Part of a small language model's weights: vocabulary 13360.
Each number is 500 + 40 x the weight over its row's rms, rounded and kept within 0 to 999. Layers, rows and columns count from 0. Numbers have three digits each. The size before them is the row's rms in percent of the matrix's.

# layer 7 attention output (transposed), 320x320, rms 0.157, rows 287,318-319, columns 80-159
094:514527513488491561516516491542512510499511617443547517510486564495474517551502510467505496481446496459517420495486495533534480492492516515512483449435508486525494446490487443491481557427455520509474481508542430423493514453536471545488544526
106:537470513414518510509500476513507464494475555485401544452521501527495461463503513576493618476457487502483501415548477558509470426484523545492552553473579441488502534506533468475456537532520465480450484579509433446509516505537485449467505488
102:449430485510525524471461564457504496468474484497522495494519508627526443500503483466580483565567530515537512542503490444479571551523469486510547568477484533521525509510499524554522426546503431475562461480491555565495539505434602531552482548
# layer 7 attention value, 160x320, rms 0.184, rows 159, columns 80-159
107:477473485450496513424513517500510486525562480535509516453485480478562498462524500533464485543464520490515542454490511557511524490462525501510495526507555624510497503555457521591495510507484486434502527472528465537471468495499523486501437478
# layer 7 MLP up, 1280x320, rms 0.143, rows 0-38, columns 80-159
103:512512469480544495514521498570476462516548467526490497458540526531534456483474449405533487547604473493568510572550467489611495483537543546501502520515504517470546414475488493465524479487480479535514459500481590427477494474528497549511572507
095:448458498495465485436549469492499517527490535488522522461561504485488516544515525532523507495517535513487446502573526506518487531507586476494533437519452532478570491421526534493504532549573493469512552531534498491525488578509503491552528444
096:493421539420477501461549564525457525464531462512445474552435470501539435489460446571465514522435450474536512470452484477509502535518460470518453485486466453532540538550515513477437473532425548484478490413537437543508504490487466481504527420
089:439547506543471537488409529468472452507440546560449523526532456466459532430516474513511537573490462495560497508436587487464536543432489515458476477439524520484456540435444462483506449504534510490512467473520517453462547480488486446498564472
102:490493532429500448565445466440478509460473506428577485565549461482461522482553536416472466506517532468465522468533474552530424474451475493540517432479530514407456485506474480498593482502474482513524511569443488476578470533447447519452541500
092:491434500461475491483475567490507489501454485511504429538446610466551471492449426451472458546506508511563492515499496561457421494541524495480465541495487487546470569498514530511503475474487499487500466457561477475497468513498495477492525420
102:499465448471506484513569446492493530511482468601467489449427554469521515447505540450481537489503499471540502536541520485592534484515534478446486531507472528498501526546429447541488493545473506528537493532503486408571458500466468498538519514
107:453444548532506510486433539578474529518489536456484493516435507491458476509514544493491504475417484491535546542520507540492495527488489483431531584504460536523531520515433451503364526567469504501572501439523455443453504515492482513492504493
098:454548529508477506503429532506445555558667526470510551492490438573447576447469500425553562542504499509528516541537528528378515524434498493488481502486485449492531513474483539494479470542480528532550424471463533540481557503498536476496459486
101:544524552555495493445531507480457520508551509516462482542471442485514530451509538545514511411517543453447442450512548527453409476479530491476529496469451513489478497492590474489498526481524510408493473538467387423487518488535441519489604536
096:591526499462501496540500485550514493513532548533528528471575494531499486518549500441486534508516468479507545500534449536531494446557491488599533541453494475463541485477517497529462543510448451509474498534502502471456468468489517506467450522
101:547472455514531420535464441428445432465493597499538472488497453515512562475457485473491538547516449523585487504477425573539550552467488496476543535453445500428551476510515485489502490467500461489452441482532512478425545477517567515492473538
102:487505523588436503515513495466550496512524493501536554545587580460497501505497499470476575537470464442461547458493462472443456470491433467573436533532472449538580497552588512493567469608494468467537433579503496472539468547448491480482502554
098:516541515511564516510529452525545453472435488428514518443505482541485487529501399498481505425493468473486487562477505478538499522482504488566503448432503529458575447519505485539485466476485497500448495492552458481512505513526464424517466481
098:522514456470441560592524462466573537481553546535435498542491511555472451441468580494512519555461542522531502524546498488471463546544494516482489467499415493493475519489416460466497529495460447529541475447486432434463557602519475511469495570
103:502499507452533541485478550484492521499532504514555430478466450506480515537588617517560508528487555531531498525445501471494435507507477501544479485429539541477498417625471450517533507452491500503548487476456469440500439519537525517476513499
100:564514574448521505525445484511499507562484507530433502542464525442519456522544527543526497502542529504472506437462543478524462557509431542485555568586454402502479453487448521551478510474506553616471575463487456516504505551546430521509527511
096:456540422493503527526469478513513456558523551470488513466464506492524513506447544464492534453534455491527457514464465514436493429587413499531484534452478476515549517504477422554536479435425466466480490464490542505487551475520528459519597489
102:499535475510510524506468468522455426457495513510486506468529512537503471470410453389521505481515513467443532520480484395497486480500538493519515530500523523475475484482452511507514614506468559508500492532436493476513487507592501477550495471
093:520454523486599519497517496492454538488427471434511466546442517477434507487490538462441481499518471447495492554507534466526486555545513515512536524523466562465537457443514448512508489445477520548456493509529454448453481525566514470539475452
099:533496463517495543534458492438476525532443480480582414483481491451546460497544489488500493558458554518468521535530474459527502479580472506396518556504468514453503509434505492479469514482427449505560413518572431446519486411527442489448602539
097:432520480444529488494516476543518541502501479490426468465452498510504553501502536502496452546572469484522425443504466476453459538451510465510553447444446488510584527520473492389520571542488466502487565472468525565504501516480522408421511471
098:484539594497533454433582468438512440508497575531564438515509479490557511552470520530489529432528479551529527549461526482455474521439483516516485486402450442463424532460460544417504439624496532526474541436510450554575467456502523492501476581
099:434552502448490537504457550533482548540557451505509530522487528511525513538520483534518514574509616478544524493564535479394467464520516518567543524612545504507486508504566533473491515484467517546518575529458415567486492498468524575513511462
100:427460501495555508518478539520519499509502499535527547409498523435551496480482562438496499496448466512498543485496470499490429521534438457525543553524520543526462517464565477486406442518426472475420539390504535551484432503519491487500476551
101:604451456428514546421494430446491545529541531559499488511430533548597506498503461565515548489492462491505469446472513459524576568529507499468451545496506578518487440525508532602461546504484447489524487511503450476450476498606433491484476572
099:403491517503543468523503562530480476451521509422523494499492494433554466560520555566438476473499426492465606494474538448504488479518538492461580514514486477495486524492401517498503474506422484522543513510457488497551499505519420584525493509
104:486513540549449531434490499495522481497470537568453508563539463508503476523489479419481500528552438490497460521592542504506453474479492490520579496493477493550565476416503508442426456644523470573548490505427520478548531564434527486442588471
095:547535558511590513537464563512483499493574487532532484532508478508401424423466551500522507481494554500533523450480480488528508470419420447494484486505533515560477505537518536573502501454512498564478488513488524567527498480495452492451438560
089:555543488451480424578472519510417493444473500432521490569469503553495487436500498441419513481511544449483554463431481489459519481525407473514569521535452557462471462518498508469506604446526528472508473438575552445495482508458490502533461526
104:426475494564485615531474563503469480517505522519515492568489432461483471537460585474468518485490533473486485505566495486547562538502518412514511520493458532491478542512503519507474525526529478490439458449473486441514554552496530462561484499
114:469497535467478509485572448541457541512416607541539467560547451538508439603467506548458580459595445497522473490474487569542394525435554504491492498537589500527520469467484539484538572519552542490554469415526524459514449538516527452472485524
102:507516516467541506478468564534492502479446512483474451559572587433452484495579466403398477558438525425504543494455565485544465565507497482520467516530513495497438529549578552532488525553468520460508538539476493485518467530495437551406525514
104:554507459525455525530534498465466510540522562488519522489538497472459501539531484465537461535500569465532448459530467527538511520426450515418527487529508588524501571464477569481529572482407454474478472470452538547472465509508467457489482527
098:498504473498570459486533530502500435496412451523472549399482513436449552479469565558525548449527579545566447477498533549410452563486560490482445521571549482509547493459509473531489547423494469467553507500494522573513486554436512461509461547
097:505563530556516544474582554485450474520545490497527472505447437462492567529469474499499509539520537495531505501541567481481493443509435521514547510494513456490536528565492522562514561570507522492445506450604437567506471455457554488480501472
104:550505522346432591515449469530485473559470503460473415556482540456582552480509426512516512514492549480520548556512457487438459532526534479553518488483465430508497536505498470545596507510510568573518531409492471475522477524504477486481512543
096:497433498513525453525502518464563509520444539444529472547544563485463498492503452445551505511548475516565451442508561546529406428512451482447531519479558470483422535538499510542440551506563515501467508519512502516573518541478492475536497499
100:489515508519514497477469444461518515506609483474560553521602489510490584514507524493487456489484499528453527466515509505559473536480513463486512503540466523500548469513513563459419508490519495465555471434511456509439452442523517494502544512
# layer 7 MLP down (transposed), 1280x320, rms 0.156, rows 0-37, columns 80-159
099:464469480528552477533510527550504552492492485524491507476525525494478442513535495522409546567499515515480553456525561479464511516542528468505465491474482513431531476497468454515458398514516461502546500517487487499503450527539517478487544417
099:474604469510519474594513475533583481443480517511466525487516501517510481522460529482509502525445475464450535468541460579494532472481546521455553464495526458518432545522533532534565477478487480517482546517540518549502511510476485422486453484
101:506478505537521513530475482541413530483561488488464546571538529566524505445536474541492505464517529521520510509437488506545485529468473461541495427380412554492501519493509459485415504471442457453464456480522493488442472490492516565571487472
100:451495518462504609475480400475514578497492437490455456461498518535445559506489506506451507504489526546536454449558462470515491489499488482526495510566483544500553428527461476483517542562488500554444529447483496538576441494428535518499455461
099:515502464516536464505490427445530504499485453522534422544470513482469487502515470471513555474580453501506442574467499572571471455501450488427557488458482521463473458452499519571506555513431539524533521542483516520483465510498528526506440513
095:485580563446500471433487534507561455481527451556480533482526423524458577552600487500507509517440484452473471573504511446459532517479460469538492516514479448442580386489616489444511516554459498507563486562526494468474489544516462495550420519
107:474502430439512460483465467479546523514495462465546529481525563522502462493528567528460557464544487502521495470527492501512490489511482513593526483545486476529486483564418498496466584487520431511516507461467472503521528372496497499482500416
098:539449501531502476502526495504542556468489511496555497507448484420467431446589465497539459460532455530523516455493522443513522492545532474469538554572464512581509484538592553500506513426541498516543507488526543524467460505524488541508462544
096:447532519481372502493483463509479494473456476503520507514553497517515553482487527499553479471488466555510538496462521499468502506508458529529528508471479533565517475525543471487461543460541461498467504576538488513421475541444531476480478473
101:468552448534570442540588517517480425450491501465503525577502443495503493481524476479562517504558576512424504508467535526499542458490515518450519420529501504544471513451550518412511503490435533478569484449526471482450492491508521542559492518
096:556428515524484476545481463498467518438469537443510487478548520516520500547476497530459459476543485531513444496526475463461510502486413503521475543507468473490439480530548531508508513537478525456514454470479544564474492519511527477497471532
091:496454550486484468471514554526516441510537519543572505523488457499515532547504479523556523484532495473554516519476509465527464513481489503446527493497532534543481436472534488494493447556526444556484489569454565503475540506483482547535422547
099:483504479514559453553505419469472540498457459556500470436515459427462507453504498534581504504572494577475485522401471514466468455515514467368409482575514458487553493495552511484500531474559547523480520513481440535485501510485471426553474521
097:515526459560444421450535539534498501448542534508468498551398491444518525511521483452560497446547482495516527484485487542483419546602495555600480559462543549490505554489460488440504449511495472460518519475512541493486497499475497474437467507
090:531514473473495536523533534579515500512480442529445562478510537495535466556527502420508521455527511456479458480536488475516473507546485539349536497423470515573541475509497514504503519504563488519514478534554542418488510436485562503474404489
101:446474514517491496445472532447494454480496478583500477436471489522509525603559512481551534530479410491475491498522539584529468496450537524439541371510486465457557480425604492459547441503529572516491507518543493530507465526495475549486490476
102:543525485578489460525491459549488501535509529513493432489495470508454503523481488403500448547575593545429528568445602474532483494422487426570465544501506514537553504482450482451543557472487471512481519466489480556442522487482511441510483453
096:528468546485519579524529513506479526453549460459486481462473525508545530477474507519522448435511617558509489539452526503542539499501488524575494485455500483553487523506446530506454453546470505511560571464491454476440508500483482521407511470
092:447512450487502525488497479483539521525577499527578416475494489428499455500590594506506408515473495439540511413498562520505522500531530540511468411525529560498488501540444477472491469537489445574451495466533589459536437442437523493482500502
085:520438479457448453467445565471546458546529493526570499513502431493472521533481477540540528530478529549535460454482521507567463509520493483598486545552532419504496559458478574488508487517490505565509508497459523473476551471531516498470554570
098:538501554529479513489444519527525419541517571503476512454542492504434410504548524526465537510494520504483489503491477522502464550476568432398487479497479483476414435525521485592458465444535517498518543466455452477567455470438493565506501486
097:485488483606498524440505532467560491559500476484519530566513494464445532517537513431545547497471466494486528529478521469485567486521439541405474510523518494533456499476472426614515536484559552522526525531541496488576514518574515518552518564
106:471512466537465522488435561530505569481473508483456488463543490460464483511487510492569485558470521530469479491567498547558515519510528462618464544568508504496509474545541500498488509485499509484530529456490573514474550559496442493558492444
095:519473523494550493494512517397425467401403521513383537548465543462516519542426474535486514455469426505503486543484494484533493534375490437521491474491466465490458414456409468471505440520571494492568481484483440487516491549547513500491476545
089:494496511515545447478434547376472482535484505486496414566573567494472498553544499486436432447479550394493525528485592491570497520472514499416466466451531448507570411503539555566504481485482532571519458583479511485537534493501529539504541510
094:497467461455423557541510556467445477462540530481535466446487491491490504514448483539558569489528537577546507444452488488473498433417491475471434500558438544530503512547497520505529513570475502558492499571538538437520498472504518498489547468
103:550478465547467541474527471545463510597489424481479383540494496531527504479524528488462462523534526494454548471533493477499489523530512476482494552551509505483460504489509458506458515419504434486482499569509471461501512539453459481454421383
112:486493551516539458523500464454551509503478562524449499447490516496526520496458461532505495454476499493480400473534441597532525478587526498411481494544477449448474531521509558507536495466512537521517553478542476543498440498501503472599511475
096:532450517458502485506453533509574451504534442414508491454517453500449581548542447548503422491535457506467477529445474485515509474484561529502491585502445500463500513428484524544444507506476446574497497469551564406450530477559494490453443549
104:508499511491483473549495478522508455457471523422525508589521461545542513386474493456450469451484547536500540505436451487510503518515467463684520464449446459477530474509434515456432563499467490522548519475439532493523431471498515487560501485
111:469483482529467541465512467434490503469532479569470483534441453531429465560518475538559473493382432453524576524509527511509573577521517458512542448473491555469462452489482451539449602489505460444494524468455431449456553506440452494406522488
122:597529497515510515488518466489474479503448478474525450554503520609526390519563608465496493496513496448523463496463513495496408496474463490568464510467530522481539501519549545429546538515504505524569486449555473491592579454462534477514448554
096:477497489522557497513511480513525503421515482456535528565538547500511419513546563484490492444525549489543440517399569494497511547475456503517525497436458492512422466530521524557469470507482506392556479561557449512475472528580528518477554515
105:570512471505570484524621467647484533586527481421472468454488520542531472498536451440470456493456493509543481523486525500500477515509545469448521495501548571535460552503532502445515513498464520477452442487546489535415528494499440527503533464
100:518538444496511482588483524538510489510562448553458477477494570456542447594477451500467472486537493450469445544462427478528511448510565494445481495448519493534455463550493558551546475513465557497523449553458492465520500515485491516478551470
097:502449514491506471519575455496431497491441447516501487526499505423530470460492509508527539473466511561546515535460484488385444448524492481561440456547531476430477490521521529462429494466513572494563514521473481438508521523460511524507584517
096:556559521502499424482474521502552492545538491543509480445531523534474471520527435528455548501565481484412477490450478570547560478555492488543535538487493615539486474479478545463493435493518504469454497512519447503510431488550531511496511467
099:509547507497525543500495508499491533541576508535461527445499505512511513520535492514473486578449488520435561554497505472522615494535474491496562514517491552532540495536370555493474419460431496547508462517523511508474447465546517498403508507